config.toml
n_layer = 13
d_model = 128
n_head = 4
n_kv_head = 4
head_dim = 32
d_mlp = 512
vocab_size = 8192
activation = "gelu"
norm = "layernorm"
norm_place = "pre"
norm_eps = 1e-05
positions = "rope"
rope_base = 10000.0
rope_fraction = 0.25
qk_norm = false
attn_scale = 0.177
bias = "all"
tie_embeddings = false
parallel_block = true
extras = ["capped logits"]
init = "orth"
init_std_qkv = 0.0658
init_std_o = 0.0
init_std_up = 0.0658
init_std_down = 0.0
optimizer = "soap_variant"
lr = 0.00845
beta1 = 0.95
beta2 = 0.99
weight_decay = 0.057
lr_head = 0.00984
grad_clip = 1.0
warmup_steps = 200
schedule = "wsd"
decay_fraction = 0.844
decay_shape = "linear"
final_lr_fraction = 0.05
batch_tokens = 65536
seq_len = 512
doc_mask = false
train_tokens = 231500000
steps = 3533
dataset = "wikipedia_en"
Each number is 128 + 24 x the weight over the matrix's rms, rounded and kept within 0 to 255. Layers, rows and columns count from 0. Numbers have three digits each.

# layer 10 attention key, 128x128, rms 0.207, rows 0-108, columns 0-127
119123112112135131137155149113124115130143135101131146107144147125136144130132118133102138121134119114136132117108103144088120151129128123144122153115130102117150143149134121124123168137114122107131136143137092134124122136138117122150110127141119144128120134114133130129129134123121137134156136109121093152116138142120095137138130117131125138111100110112146121131133120104127122116122
141122121132139131143144126133136114137116148110129122131144151103121132126140119129153118126123120114124126132139138132122139132134124147134136136124107127134142124131136127135134131112155143129125113128117125118124113138140113122128126128135108142141127118113116126135128152129124136159105139133127111119130145124134139134135105091141127133130147131130134125123147131130134115124137
127123142138127142124098123113109122107093111112115117116125140155118141118122137137099140124136144132114123101150118110104137114086123104102132135111116123154116120129120129127146126128123126127131122122111122130124130112127148114120097099123110140130121121131119130120122154134118135136108112111110123126108131124164143115103113134124135114150147114121114082141102102141141154098130
131145115115131115130165122132140155127122125143101137108121137138129127129140123108151136131141116108116139159140134135122148138136118117149114134100129119128139140130124130139115122131124113123123117142131106140116120138155141121123133146142110134127131142130135124132133129145128138135122126122133115148124121133129130137117133124130112146118124115111136153117145127107116117149148
072172158124123112122146079128104118056102110148145129115135080088125098107131100118163104133161135109123154127114124110135152131137097146130092099131157104090136113120117104112148125098121116164113145114154137178129131116129143132145108151119124146100101145151120117135086138155140146135105133133120115147145145071136145139104112105130099107129152097100169153137128129073096153109116
117183155135121129113188111157124123090108138165145155125139110109123104151147132122159128131155158109129121126127131155141134130139118172168107118145141105149167140136108125157133123130123143147131125138157127157125137137144114127172132145109129140139136162177119138162111154152166146141127131141163114144168145129140118142120146094156143129143105124119160119153141131136141138147113
148099130175145150075097108139143126148117140133099130092127096151126148121144156108162164161084136101170114138135110141087103067148138154131092070084117129223153139152081121054077161114177192141175112088139118156125112125145136078133147155128133096144151117144196115186102190146164124129104133137130085115160113143178141083130136104109110164130174142151128115119129131163173103104095
113156169132153108129152117145142139101116097180131114138097107158149086144110101118148115138113087123209114107131133158114146144135095160110086119153136175166122120146120097097168148131128125149105156127119148144172127137124148079121151169178129099115102123133153113117118136169123167135146098175126156136149123103155146102103101172112060129154221153097137157136141157074110114119151
166129149080123135085064130121154123136121118112155158096131121078110130130119156179122158152175130041107110130178121112105053105157116119159146141136095119140110099107175144128107088123146093112123124134112164161142148148149108132112089160113128130087109120099178140128147123147137121160160179135150082185100087103114122172114148145108117114103129150103070123107156119100111112107115
158131098163105144124128146131133163169131117102125167153098145139117136122097130099165101168160115177152069150106165151089115099138121097117108103127130106163135097137066111154153177141158119122066126062115124173124159129122147102117122086152144118110125155131176165079105135097079082140106097143097109121139130165103104133143120069108105139117117131164077178175152140122135122149105
105154140104141103160112143134158142161165125066082102060123141166112122128112124106142137141126153130116147145110149145137094121175082132114121140170097118185063119123081133151162094167096173144129131143139112078162124117120145183084125120116159112103057108118131107118133160112114168117104111098158128109105117096083127129117161151110152115161128135085103095135144094149122107161140
122118160093142141146157105137139132128152185115095118130154120118133183198146132121076136151137128130093098098125129168141147152095127172128111156084112162100118160115097159196167102117190130165145123156173135137141129168102133140131123129179082128120126097125095124140152128127178137140120112105119160095176098166157101156095127123129118143107132118129104151128117138092146104142133
153128160151106138143095139092107149109148199119130097167127129060121152126121126090122113113113145138120111116129165125145121102150130167124163116160157150107103111145151151141105137108089127165154124065115082138095126116129075103153099152126143148125118193144117105080128106147136154078125127168172121137156140112111104164095161184151147129121133126106120141122162133081173144101123
156118113132115128136103179072141104155120146085123130157108150137135130081169112109171110148064159113108169123167133034168154136102138091082152111122114076117113138178116137140104091154135164128139133150132111123109147142145161154122139096136117130143122124114109113159155137173114166149108135140119139152123123152142144143134079146111092177110148096147163087134119067157148075123142
162123103116103124118119108120166181156146127141179108183152118121134125148125107127147118120118166125076109143090118125108135144144141151108167127124118207105155118125109087167129103165102089120117124149165113156116094161179123118103152152085112121134118144163108155131130146142109110148074167158104120169145138098082148111112156166162102113119103165116139093190128167121104126177137
137150072132143110146138188134110132116116054123129133141126152123105138126142114147137125151083156154096121103100130133077123135116148122151134146107114137139123126099109088175106148121131103154133148099129126123110156131112109133138163165144127177102095117159109123144097093129113170086179189177148090131114131087127101138124123132146119115106108134123141175094112078122123113156101
067150113152131140143140134146157099147106135152151055149114115099100066146154133143136106122074140146140134151153130102137100119125121109138071149174162133139173148104123123166157147105177151132128112096094157125138166166136161132115126138121137121129149094108132082146149099126112072138128162123143127155076115119133140124105149152153119114139112159135157100131133153153093085132105
137103162156131116123129129078166186115126123106129168135117143154122113095122092137097132097109125150113096137165148165152124074136115137085124148110087130136133124095105127144108141151095082178104149110135104133121141134157129102080190140116119091140155170131119102131176110178115155094126126113111164087064135158177140111123138131104120146147141155142157081132133139116130122092146
112139160159117169128095141162114148165126144133081136132113108065136137118119124141131061103142135107177170097129122124081099133115086148134112138122096136128103120084102139086119069164109146134098196123073126142148089135140115149106184117162119193147165126146106116132137153092123091132085140178120111106144153144107141184154114156123128123104138137098136172113107155125119095122145
164131153110162169121137161164127169105103151105135132060154132117137124095136123111134096140133125153140122124165180155106171135127079100121115122110138120141122155128097166146158106083130108110146130155124126112133119130118110135158157148153115079134112119158092120097111119141095074148124136086140134180142195077156120139125139158099110163137146075140149096150120134112115112134111
129105119113087115146121072160090150147143097075095137127100123090114130153148146182070132114142095137099144111161116145106086093139141115169119128146145138139147134157090161160161121117165112126129158122131104105183139145116136098154079140103174096161185107099134158123112136137100202142118174139070121129139091102124123098116150129123102113153137077183111143145113120107171138111149
109081122126113143128124083161117070139143101106142093153160169170146160074103114134189119131116119145125128138190127148140120142130097097097151140136132131121111117137166137146124143128089178138107175116159103137113134139117110104112124112105109091111114124136135122087131158125121149129135141098159111164119072136112087132125135133109131105133118137155110154149100160115139052103168
119166140139149159063099092135146112124112108136123132151081114084095150121143097113098136145111131151181114170110104141109104106105129098104144170142087099153118150102164108143140158110144158134122132110143089136162146153116084130158155140112111135129149082113100177168139119154149116132107080081083100131158096118087100154081158118120132144125153150136109072122112098120148093127141
121062138118175123124122130110128114065138121133145126151133131131136115130157080131082097143137130115113145143137127135120119166143140122173047095144098139145127146146090130121099150161119211169100132184132107129120098084145126152121121084170111096095149156103156132129156127119115155085109188095138106142168141123113143158138155109121109131113090087134109107118113122095088190091139
150118110150129128095138121195114132095128111097127119162083109143173180147099160177167135120110107120129083079082155112137107118150154147110131090133166122142107110183126142126120106081140099072148166107105151157121134128114149123090163150108078139142097196126141098181073153148121175103115148115112151114120121127174117173086150149103137124111068118121152091122127171101092155156125
085118140109160126069162120117148175089117156117103110116169134119143124118108101125145126105132118165070161081138113197136142127093163125114125130160081110145087103160157116074144153123149120115103096111087157158169140107143128144118085132080134132148155087090132165139136110139116138095153139145094122066096152133148175139138115160157120146114094114113127164088148083127153104154116
133105066170159149132094116156150101098117191141146099132149110116137116148119110131090158146163136134133163128094176113106139080106128103095193099172109165140179152124109140142142136118110107138131094131127121143135130127096115165119180130121092157112133102147134097074132133077103208147151103156093103120115130151147104145175124152107122118119132083186094128109104124094086180145151
150086182114145101112123123140076053141106149124090134132166118113183124130150154147140120155108124155064125124100159137181126109147098156127111140107108108162155106123134132101152138148068128165098132120149140146130144065165101121148159169101139169112159133180127109166146165174152093112125110151070127170133122134101123157134144132094101123168138101112114123169137148151144200148136
105144113140178141125136153119095139116120118155098174145105183147122100134122145151166188112104079162160133128153125136143127129120132156121128095171062166142195129195128129130116105133085117106150067095163126120146132146133096153118107127155154089120100135139152153084151123109140110099079160140138098113157113150133118148081083131108138152136095100123100089153068171137163107165123
176113106144135077118109134124169131121139108152147131133047121142143134147078139169136097117141134141130139166129112122108122107092151168115102108135149127129139144161117112196138177107149133071114102125206096115131096103130133108138123106119143128175156113125110105129083143132133102122148098158169156131097141147135108184112090140089109094132141129144125146129123132116142170097176
132157133113119121106098136111136134148094118105153066145087142139115157128118093173136175153128149132127109098129127105130142122116101123146153117082143105163143154094116096074116135161135134125182074126140123107154156118102158114132129105133084083099156139125133149124123137167082098123118142134112106093098125149086066172103111143118121150130122111153145168128170126102075133155159
146161161115106126139117099159149123091134102107135159094124136084134138138192132117114117134166067168131101119130115110101073090112136178104095114160078110063143127155109136086162183167105121149151140134109126069130094167143106165131149113149118162135138124145119099107090147132136140131106144097135097141113164132108119142122065134160139100159122163147117141122152105177133159149100
126130147142117123116114095119109139146158124093121145153134106133155163127142102109143130121109108125156115149144133143139113142127119129118125116145145115143162089118130107129119111127127136112129144157133150146143138111136116119154107165109133139126116130154114176112112127147141112149152128135137115106120142116151113139178109118125131128117115162147122103123091123107121134140158
151135114133120150138160111122157108114130128128139124135135111109139147131125155131110146116160125128093116149113137109129155112110128119114140127131138142145100124165138136120113120136141144129143131131119137151137136129115155142112150113153133131130153149117136126123116112119137139111161115136134146124148134137096154125111132128137125129137131107100125145136120138144119139118134
141123159145127115087137139113133152134127118127149138152143126108141126132143153122146117137137158121103103131129159144146118109111128138122141116105120159156106115174149132148100128143131126137079123131161132164139142113135164146101137126129136108104121164139124107116137154124143154121138113140135122144144121116129117122129136139110135121099173128113124120121135112128122133106140
136125147155106115088080139111103158143142112088118152172150135118144152132128131077139114133095160115137110122136155153137108125121119126114125094113137107166123103150128146160104118101101121127094142156148136165128137104143134105132101137127124106124097134148117137102133172150130142120162116129134120154098125124147128138102150150095147121106138151137112088143139134116105150111162
096116125122160174128141141172142125172071141155132143142114127119098141135127115185114169082135050138121106109112116129094133129124112153129144158154111128107170139140116096134138146140150124107154121089123133131171138154119116127113141117147133142177185124151202127166116093149161109161118163129119128098135120180146137113144069124178117142158091082108113172108133125152169105165112
131120147117128119111146119134133152133143108135146127134108119133151107134114139127127126117106134116109099141142134121130113142132127142114101125126111156157144136123122128125121097126118143108117142127128130141130122143137118127156148127116137114144123135147130091140130141139155121117149105114148128126113124144158127123128142133138150110129157146144135102127115100143146125098131
086149153161135191098124112119133114122112142170114145128099152123148142124133121151133144118119074160193115136110104144144130107113118140135160140169138088145143120145109119123153151122141101150127111125143190131144142147116127120135100112154112136100122106101182165110109119137109206110136112146125151109128102120129111123123109103126101146131123127100142169134184161104108106128120
154121081143089130139168157167125103120128134133165136139156098138137088145145115106137120161140151146125127149100160113090111110122125126141105115147140142091134150128127122151174147112095087133138102110098137081127111117101127189142129130138120141136101163128088108115098131087110050150129139114138101101109139124096085133128157170090149109122101123155058103096080140104107170143127
155139096119152130099164129142152148161169087106108125142105116115148122181150126132144149152090123091185116128120112140093112142111150112145112090144135117162083111168132128158143163126163109147127139083111117125133140156112133102113139120116153149155113097171125144113125170157138082187141110133123163195147102120116122114148132140132131135123116149140125099105107123133133090127107
142093123086152138157129146120126121112143143121128164131126122126106101122143119112093113115189118147128152147095154144134128117138164124126122069147098131110139113135151163091137150149134150127087121114130116172099116134141113147174097128089147167176093117140103178143158133077125137134105127113127093194111106115171101121149083121126109118151101105175114120161140149154110122134130
111149113092125103115133153123103130106111146129159104119128117093179123129115141111169110136087132076108103081140097121149122101106149156130101137116139133129154119154145176109135133130178091110117102169116147091097126156131119112152143144110141101095123118125095165130126119110125133123154163121098121150123116130122105117108125100153105152087151082144112168085102144152107124134100
123114096146095136146154101099123151143165157100120148124128125117130142132156101174105123104136102131132138145156110126132149112137191134149121143084145121137139145147134141155110167158108111147163107135131124155105128177133110118152145118117140140169193122143134169127101132114107155130110161131154106104125124175120096135147128112115153141107102111125129150160136142076163125085127
154134162125128134149148137140120111123129128160129144115132124134153137113108169163145099123138082069121129155107122144159133140177136172138118090123171105128108135133158149104104133132061125155110156144117140145128120096180102118093155123127146146151103171137108094145110138129119095132136148178112142149128127101130137154183131164135123122141131136078143169134104107075124136107120
173119132142119159115136138148077131095129102082116128107130130109090131134129119120053135136139140148082092124124152132103099146121126138134105125088121113118078143128124123137139158127167098150138133158169130115124108117127105138125104092140146177135189162151100133076136082118120115128141118134134106146123142094067110110117111123130130148141148130132109166123132127155145145132095
131152131153108129073138148126140130141121084131130160159155141086155135129107113125149095159146146166104101098158103112141161138095180151176104085117122122133132105134127132147112128072138077080166088083098128127135136125113133154140133116106128114139164149108196183171127144109152096128135159110143142126120119125146120092151106135122135110158099138131108128151139120152123127142098
126131151119116139092120123145125123141132120109106105181123114069124150161139161115125130123090175165122129131104121147113114110155125137109121134121120115159141130110115137106130142135113122149103124099130138165143114123119122130167140143062114130123145109152150136135140159115107148115139123091104102131111113156117133120135188120107176109118138059125110113147153099160111120102129
141138090122128127106110136158142174092146132108144129119105124132128162155114129151137122101125108107170111103090138161100123116154114153095103138103120137164122114129103098069120123133123121118129176140121121131160087163169112098135195148117117126145156128092133148155117126126129148111132136128115092089152124101130124135120146160146115139142092140091138129128131145111119135174129
117099126086136184149135118118119121142093159129145113104166132089144117141125117122109124116120122149149147134102111169123145182118123148128138143146114122111146119097107113133172115120076089136152120131067114125155113137136100173124152123147111144110125083179110140127152116146108106150129108136143140147177127140132178126159121119159151123158115137097147175140102115087104141150102
102115151097088148133138109128139109108181146096099164143132123162153109109157143093151087133155103157087142121105121151132159141124119114161088151111118120135097118119111114135130111115103091125127164131117135103147100130155160152122195120106170131116135124153161122099093170151143107146133114134123156113153138139121115151165159099113134107154127119116143138115187099167177151119125
138123100134143167127140130169120144119134139149107117137104110185190170114129134142087130155094156116142128180140109135131102166108144127169118119117125115094153145132071091127129116155143151146176122131180141113109123123160180137136109132130111121126097097148140135107107139108094090120161142124134142109154122126127132138143163206115134117126076115131164132139144164136146146130092
118114171122115126163139149134127105147124108128076115140093164175098156117145136149170133124102156117131104144132138123115104180155126120099152060103106111142104097108125155095150089130127140145125155123105145121134119146137167139128130071131111125140130135132131129159105106151136114119141127146147120149179156158123135155133096110138149127114141094131137138130118105107108101125125
135131096128146135148148152143119146120136106105127140126155157145143144114134126168184140093111109125117101146173129127185140160103107106103104126156100098135140135174143075141149133142125153140056155155115131140117114132113074166095114124107154136116108126133125132113137130141102113099111131148120134119115093113099143131129117095139144146162126099120164133134116143164090112138127
162119152175121153142140127144146139094118109119127131123117123112135140114139096026147112148090150116134110173166111141151166129125133121155143127128157094144130120122156142128122110130123143133132154122137110113095092128157112122115149123099122142145113136119084115156151137154140184073123104116161133120147123137143148104106161121092129150124168128131121117137092117111112127114144
121133091132128127126145116120132098119126142202146154178152135155118137114114129127147131122098131177101072156097163162154139142118131112147142152070126115156156111113158128110103130155093155185106123125105122133107155156152144115118129139095107104099191118136112095119140149129126144161131143131155150122129145104123120114107092085139085089094123144122141155135147114113150125133104
140135136125118110139103117127119100129136106101114165111135133137159144088139132090119131132136129088157080136129094106091103138135121091110087131131129093145171137150097119105117145124102167164156117157170131102124136127107098142157100111112163096142133111149142133111110145136133127119105102128113109119123109184164117059134111071130101107169120154117112175154114108099145139131114
141114087120135151112164120120153131141102126125128148130154127104128135080155112130130170131101143132102123123121131088178115141112142143111143124105136160133128102124121115082120144191138143099191122136143122165122097101099116137120120116111144142114109151146135146145123117117136130105123147148112113156156099136074114134176095138124147124133121086116155131097112139137142160142135
158173143117145139112127153125101138127133107152159167103126109143083115149141145142136138146130145104107113113158128101066089106156118122100115107121110177112134086109131104094145138119139122126124120151093148162097094151126115141113142144128146144106095139129143122157106146132140118103128079081152113149135121112143152114119131164155138116110143155110109144152144124118128117099122
101125111078151095126118112127152101139170114131132130113139130123089119124155151152131130122133163113102135161175106158144136144152115136170117113166137128167112134134130116157156140139102123131134114133136163103144141124155127103132140153134157069107085114135132098114089125129140146090144172132158104148140138099156130102140168134130123096168140079096131155163118118121123118146162
107132101176108144100145103136099135162123156174168109149136136165094122108118134119140138112118153149136078150097109149107109107098121104150146124137125092118136129163125135154138123115149114090125150113169150170115112151115106126152114143183132131149126117139125111073086122119136110094098124174110098139152159118163081120128192131112131141110159140144171141139127130139116107149137
141131101124142118139180130090102114116132121099121148135133120140119168125110128115114075113147126132172141094151120153156151112105148092128144125165084133106118133160147123113136169141148169172138131142066075154169087104125160122110090140110132099117119124101132146135122125137076132101115135151125125133163157154118167123153124170116118175115162108128168109134112136107130139131102
175168116162096132165157101148131127167146113128120151107120099117116156106155145164177121114169119100128129113088139137110083132098101126140173138157144124112142138146143093148180116122139096119097149117135145096142134123144137156101090125081145143107134106097088115106112128076132154160170127131119116132098122145112145121128150127155142086141151114123136152121138141099117170111163
117156129155136103156087136093156106109152138128104147139153137146098157117150125154127153138083068109116146119103103160149128156129118131139103114106166138121153187177134129103151140131119114117126107102106163114147167140169135113069165113146117115121154108097152089136112134166128125104099158122122143113168147106151162122073120165134095119105105131132167137119199092115127149127124
115136125124125135124095100144120140123103155121135150112134143116143100131141114112149118142109113144126125144165165091125128137148127134105139137136120133107145099113123142139135100079156119101146118103151119122102115125131121109123150145117123148137098129109139147143102117128134136136099127138108127113140139110120104124112120157102134118115119106105155119128146110150131127136107
116131119100118128135124119126108103130137103120126103129136136141141141144101118117147141110130128153128105129134160133118143112113135129110137144111121129125119131113120134134134120119122139143143156138128136132135121142133124144125102138144102119127132141124142126126126121115091144131150130113103123124103116136124124116145141133137149117121130146120115133113138116109120101151108
139121089137078123153109125123154143143133116115127106124122154152131132090135127139092161147099120134131144111118141131102135124163110129152146138120108112115113134143129136141091116112117139115143137129148131118108132117144162122133114150100129141162105158121112127121138119150128107135130141110124106126143114126145147103175169129134116137139170153137157140133127145144116144100124
099137117109097115147113176143153114127088142131113103147107145163126133148125121115083128120109135121126130118122124127089138149172143169149109101109158157148116130133169115123123110178103119108136120115143092099124128116108124121140137132106120130157134111096110124121117113142117157139125132115156165126099110101135155115147134125114135126138156137140124148111100122093138122113108
148127109141085147145108121151135109107175130114144112120120134126108128089160142127096124145103154146149119111116130112099125108121142133156146126114085143160108119139125141177118142142119150118183104151099120109142106129127112126113140137116184148137089115111127101112170135152102112099138126112126100110092110123137110106156147166122143094142141133145131116114106159105142155096127
149091079134093115142086146107135099111155142090123049121107161118113132118143145123083141148097169150149116116103112091079134098135143125160169110078124142107096156123141144157161144118121147091168092182103118075129108118147107116112139164143182109144112130096091132118163140155119130123126136103125151080108122096132099117148129152104119127093154178123151117115114122145119149150129
154122133124070142119133143153117128092162124087119122140195144139113117134172148120141121123062153120053148097148130129117160139135152121099131118146130149103083163124187133128145095108130157073143123090106150078134144112095117149135157057110167139142091097122075127101134100023154063133095143130117114130083077101109133121167130132140157135155078136187080114141064133123129169137118
128165126110126135158155117160113146147141088148124141120140116133126131120139140167140131111154099148093090135125149161119106140144170146124108119154115129117119094120144129144103123159136139102109102118153117119120115134124127144101100131140138162100161152109123110126123129103099113126167147108142120127137162137118152153135132100187147101137107130086133117149113149136151147108135
122085136143146108110127154130097123096137107133145144161118113135143101116097135141130081107126158139096137089177168142131133145106108114119128164129132102122133143143114121132122125111126117110119158154135140133117144112108150113152103111120142139074101117118091191109150118126137184132154148142112134148111122160104119120156118132107142111106126078149144129160160119160092119145108
099164145159119096095100135157125166141126146148112149139151117132120092114156119101134129141161133121162092105086117080093100147157104148130124137168130120108134124130157140094129112120103124134128151130091151137129141161130127090138117114140147157071090134105149128124150130116108156083109113124097160097144135120130201124150129139128132137159135139124156102134107128129143112127167
116101130158120104146105084096132139171144160116144156102144086108115165109171136165111119139113164143146134102134117091134112165141144126126135155093131125137197122167064127094115111115144076136125103088099161189099124132121080135122150087098184115139150107135127160112147114111133084088122164146140133143110110155107109081130125151132130150122084145149116142119154106116157134139139
117149109149114148113103135165115155111154108160172117148104175172142134113132156142174105114106132120137127126108123129112089138118137152123095146093155116171100140118117118104160113106170158103122138065122134150160118119122109119134119175124124136131175122088120154151088092129119107103163120102137137128086133165111104153170099141114101090109090119145134134118134118119143131102112
081090069122141111108113110105125104121131167160121097105152111129091095155152143132123161101145134161101099119080094124116144161108111117094119101112137107139137139176131108185144126141128105122115129146139161179108159178123125129105148150122113094135115083104095126108137092135128144125132111129126155115141121129165145125092124142114092121109135109120158119114111107118077132144147
105137122136134111104053121093121131149130155142138122159112129145103092127141112118130158125146186090122139158152158093138123136133109131130135147132110150082150117076100128117129098126087116126151105118176133147128131130142129101144107120124093141156121156193189126125174116129164126132142170135088098117172111103099140149120117123123165072139136111123113142141102134161114118162170
152113119166114124100120147158108101081131101141140160140105154128165114126117104133103137168095144151133107137181137114086139146121138148117154106133144116111146113147089151154121145121118170126175118072137116128136133134147128146135140100141138120145159142154124135109130111150152156108128093153103152112130145138123120149145128172110089132135160171114107140141101142140101100156156
113129136115125128086131128099110152108132132119141130123157155097133101121166137093091149147105124140116114151111098166117118121116172160151112112129154135144140144119159165130138110111148158116163104197126135137117144114144144147142074148106135172128122105137088174151180122133137133132134136153119126115083117125137115138146090121114146145159129109101147154109140080133127208158126
108096148131106141130095117122073112135126124103115118118148113100127131102115141102152097130135131166103126132116145137109159135159096130097128116103156088124128120110122162079138114119129136177096136130126133147124145128145176143110137123166131138154129121112112098157139143123105123144103118087124108129111152117111119169170170129067148121177081102135174125174088138110102110113120
133123138116146104134126125129119127064122116086114121106148164135097134180135165100147116144163094163106111162124120141110117105132138139132170132147175139155129090157165124122149137142094113095133163136130145139115162093133129106118140163113131123125184125148139153119122123097123115105129139121149137165132098088111190106173131161129123116136115104110119145158148130124112104077165
145128118134137109091120134150119109128126123176173117141131134066090125135131108125138104120147138171131148131078124109115137116091097105148152151083127135141136099137137129147124119119087113153123116120113113131119178150110091138124123140125146146130144115177078114158135131116146139190156114116108124156120129160115110156132107093134127129141156171151104133134097124090171121132123
170131119114158150130136129069155134113126117146143106097133114108086111136111146152140094110157133090112131109145127081127138077106107142114118115105148129122150140138092120123089112111132100138080147096106152131112128143111153123133117159158134160124139128101130131124110159138141162151102139130104181084099127127131117159147098171108173108109161141082130154098158179139138169107097
116141124112128104137109162125149124120115107123148113143153118151189135086102138099094100118166153083143118123151129108130122152089117119155158109154159092119131072128171127169121105073143106104119126151160121101103084128111125108144135133099111122126093157134152118120125142101152101148159133138179114194142089116147158134130159130139141125121107160126107120089152153149109118152116
127125104104151129132147141136163120122100108113141097132133116157101097127118137108118164137173168159147149107123123184109157129129117148073133104136161080131117129115087110094115146121116122118112127161148115144147119118155120124109177123102139144125123115120147127147123155124126118123132116141088172168147101152091161116139125129133125120134099105089095087149109092118128146150141
090115145163085133111118121080136080153132116154141129142101144099157088129146146114120100066166088155149154141137124174139154144134145152161123106151090136106129110166140138135133114088095120116151117147100132111135092133111114125106132162117101120155112156112163154122128129092119099159134154118127106109140171152156100120118110153148125107149105133130130135146127200126117203137141
085124129123129134174139157132137173141150146136137145144119118122099175127157145126096076144102144111128131128170134155061153126100123129147106109134119108091134139140146117102126186144075150107092122137152106106121112132139106109109141111165133139144126119120137090117132107124087158133151097138112100125166126161126139117117121135137122111092168115117126157093104105112122153113141
118123156128146129129106164076121109100119113135141114121088107136119153146139116111124145111176126117128139118140114122146101142126114093112129156127106132141137104111171113097110134126113149100132094146118150116136160161092144128126159122151133108122137109112131123110194147130142106137188137083155184048142132118125112129149103144108077128113106154106115164138132098111140112144163
121132137150106148129135126135140119112116141133147112152146113119098135165133114108161148146156114142129090173108113156155097128102134137123111124138070080108139157100103174140065134154162134106140161133176169134137115122160111133127145089134087138116117140150116112159129127140131097113129111093122083152113135174113148101131127156111163135130100190127141135110140142128123134171141
118114161136116141124134135118138101133153079132108105173121111138138124120131090156082135130133104125143113078129150132132136132080117103123126123121180095096143120110157100104131142089143119143124150096148151145131170133132113153091096124110136127191161133143144155116156159151175152150107090099139085139142088078100121144108130137134150106092149139154139138159107116096148112098147
168066142123131147117113123104134153102112147131149123130155157116103113133134134135115113155162122071054142083139116161108122155118174136139108100111103131126109122166122171085104118139104103128165110132125121113112111188153119126119121131157122103141125159133159129163115112100142131131113147136121060135164121110138104112139152107144094163126104094097132125121161115118142126142102
126121115101135157122106082124140102131127112110142163121126146148129173131112112164091194109138079125124145117157124122097130176115125126093153134119159129151114125164167129103122128147120144118158148120128146139148114115101147155111103110128120114115120121137091101166143113105081126183142109120114088125113146141130151122179132108157107178166136125139137098142129113120147168118158
121083137141130123098145085133130107112120117112104104138138088114111104112142147097108113156113116102150129156120129136139130077170089106096102131167120130174094126124117144114147146118134178139114120099124152174081132135112124133124146099095131161127142121123132093155118171150192170117153150116102112137136081105157125113117169080112095091162131148125130146144153120121105135154110
120123136118094115111137100107157126121118118172106186120102117098118127102148136137099089149146139140091155191143113105196145131099103152104087100126167147138097126137137157154187113099128147139101153174128143120121128135097163095156146082132133122119146095114113103141135116114174121136102125150106166122157150149115113145128138140118109155126128122133126131112075141132136069116145
130124175131117104123143120163162125116158111138140107147105146135139162151101149140127132147083153101123123096123104150139128132138156131124124112125150091183125119141157142126172132136111120153148135125126149078159110137127117113073127137130134086156105128131126158163109130124102148153117157157159118081156118148156167169133137073127163136064088158097137080100124131109114119135129
121114122150123106152111125132124130139114149132113115150121132135136141115143140109134138136119146131118120111105130136151126107114149137133135118131128118131125134154147109129136111139118094136148110128106126146122112121121098122094142103113125123141135116130134118148141135152135139146149117135161138114132117125132137101140108128121147112135134126133118147126133115127131107126131
137128128111105103140128128103126089134143128161098102128127146127137157142118147111115119135140140132130123145135134127127115102137132108094136127142138131115128141128107128129096122127142132129142149133153131120110123139120135153117120137134127135129125144128140132116157144115139125104143117139131138109140119148141137121123134153115127108140123129132119141152117158120120132124112
117132133110147122133149146146143144101088122119117136127143106106128083129123127148143127179145140142143123125125145119085131119128122124115119144110116112132115141114140093120159122105129132141107132122125118126171126138126122105148133157117119107140136109122099133114133127139127140139078124127112109137114146102129121124118103143122128147136115107125107071103116120116131125120139
120130153134141131102146172157132151118101133146118132143121107104132090160115108145150147101108107118132097131127160123126101121145115143139135134133124092135153115136109094120111137138098094094117129099136142141164146131123103129128136149111128125121110163164138151117104133134133125128132135158121116157135136121123110122141108125142133116101131086094108140115144139136120144098151
169081081139114135107070114108113092150166111110117149115099142162101153088126151116078126145109132125136149140156125107082125111145129102105159116089122127153110111099133162099136105121114150142156095192097115140086114118136144117087089078138133138152109099100133141085165131125091134129102133136135116099112122105091137117165128151086119119124085160135092110132116100089132119125102
085126170135140121123167128159134166114076113149108132133121115076113097138136106125196111130134121112091147136145121125141120130136112160168080120138138121094144144120123093166123132128136111130116114054176144150165145111111132119164150181110122141120142174186132127168070120137137125145120133111121138132165141133154138109124133112120094147128144081124167120116134154158107129114135
129168216121135129117111109129144144064145154135121106154143091107204146121148137126089113073129097134127053132192151148109149123152110171138072152159146125158102146138102141125106088158098159149119174168190099149164118123151092141127143124103137144112126152125109111124166156144212193095179116122127152113130125152140137120148150148112117111135121136090133110089104115180148126134121
146129162126154140057109097171173139102115086159133145192103090134099136146144127179133103141134125080157142101114098139100086053144125164180105144151107114141112138111146127073120156121160170150135174133120123150136114117178119121093125134108120133139141123140169138203140165129119161097126121116089103148114090110154151150108169134111118127088142135157132088116127125070077130101154
152124093171137116157132120136119082115160088165177122147135139170144106125114112141099125173144169132173136163119143128072141112109111093127109123137111131164152164147065117153126134119095174174083117128188106125116165124135141143144129097170142123076150098143160115086160150077131134123125137136110129150174098180117110102124096052105098137097153131209138110151072129118078129109170
110098130122136147118184150108098161140111187122131055142113152125138138115142102128150127103163180115121136107102202132193129145159129138117163186162118104128127098143167144114105106167084146151067126130121144165098181101136146153125122145134125108120088161115107128093161142103119148138115135111163142108114145158141144174143193166119131119106116093131159110164126143084133110132178
162112196106149099135084101055144113084103133121107110156096137120103163129143097096065094137112127120116123126172145153151128134076142137102119129166110106118087115114139177167138176131114154183115110149131112113167135121128125111135110092144098100155116136120089087095166085190127152104128082099141146155143134137126116165071119140099113135141192121115143155132148101091146149125138
130089078165152143102132140175142131096126127110117148177104099141213172106079123117159092149103082179140095101126139067126134110119134103138142100137132108151174089190126118087151133107105062120146119147144122110127130159107132121121146099150100130129130150111133128058089134133109145090143083148147163099121152143150095095150127140087082138110109100176136127078168144070111136147100
076129128176121130156146116125157135151139127138127107179094141128129153130090116116142148155038160156197102117106115126145142203114110102105113127125165147186111126132134114184126153162143142148112149099140111104139102140126105117119164105105104125114081126148113075131120150129074147082100093134126146065120114123110111096135197137126133141152142148094124132103110138134151078125124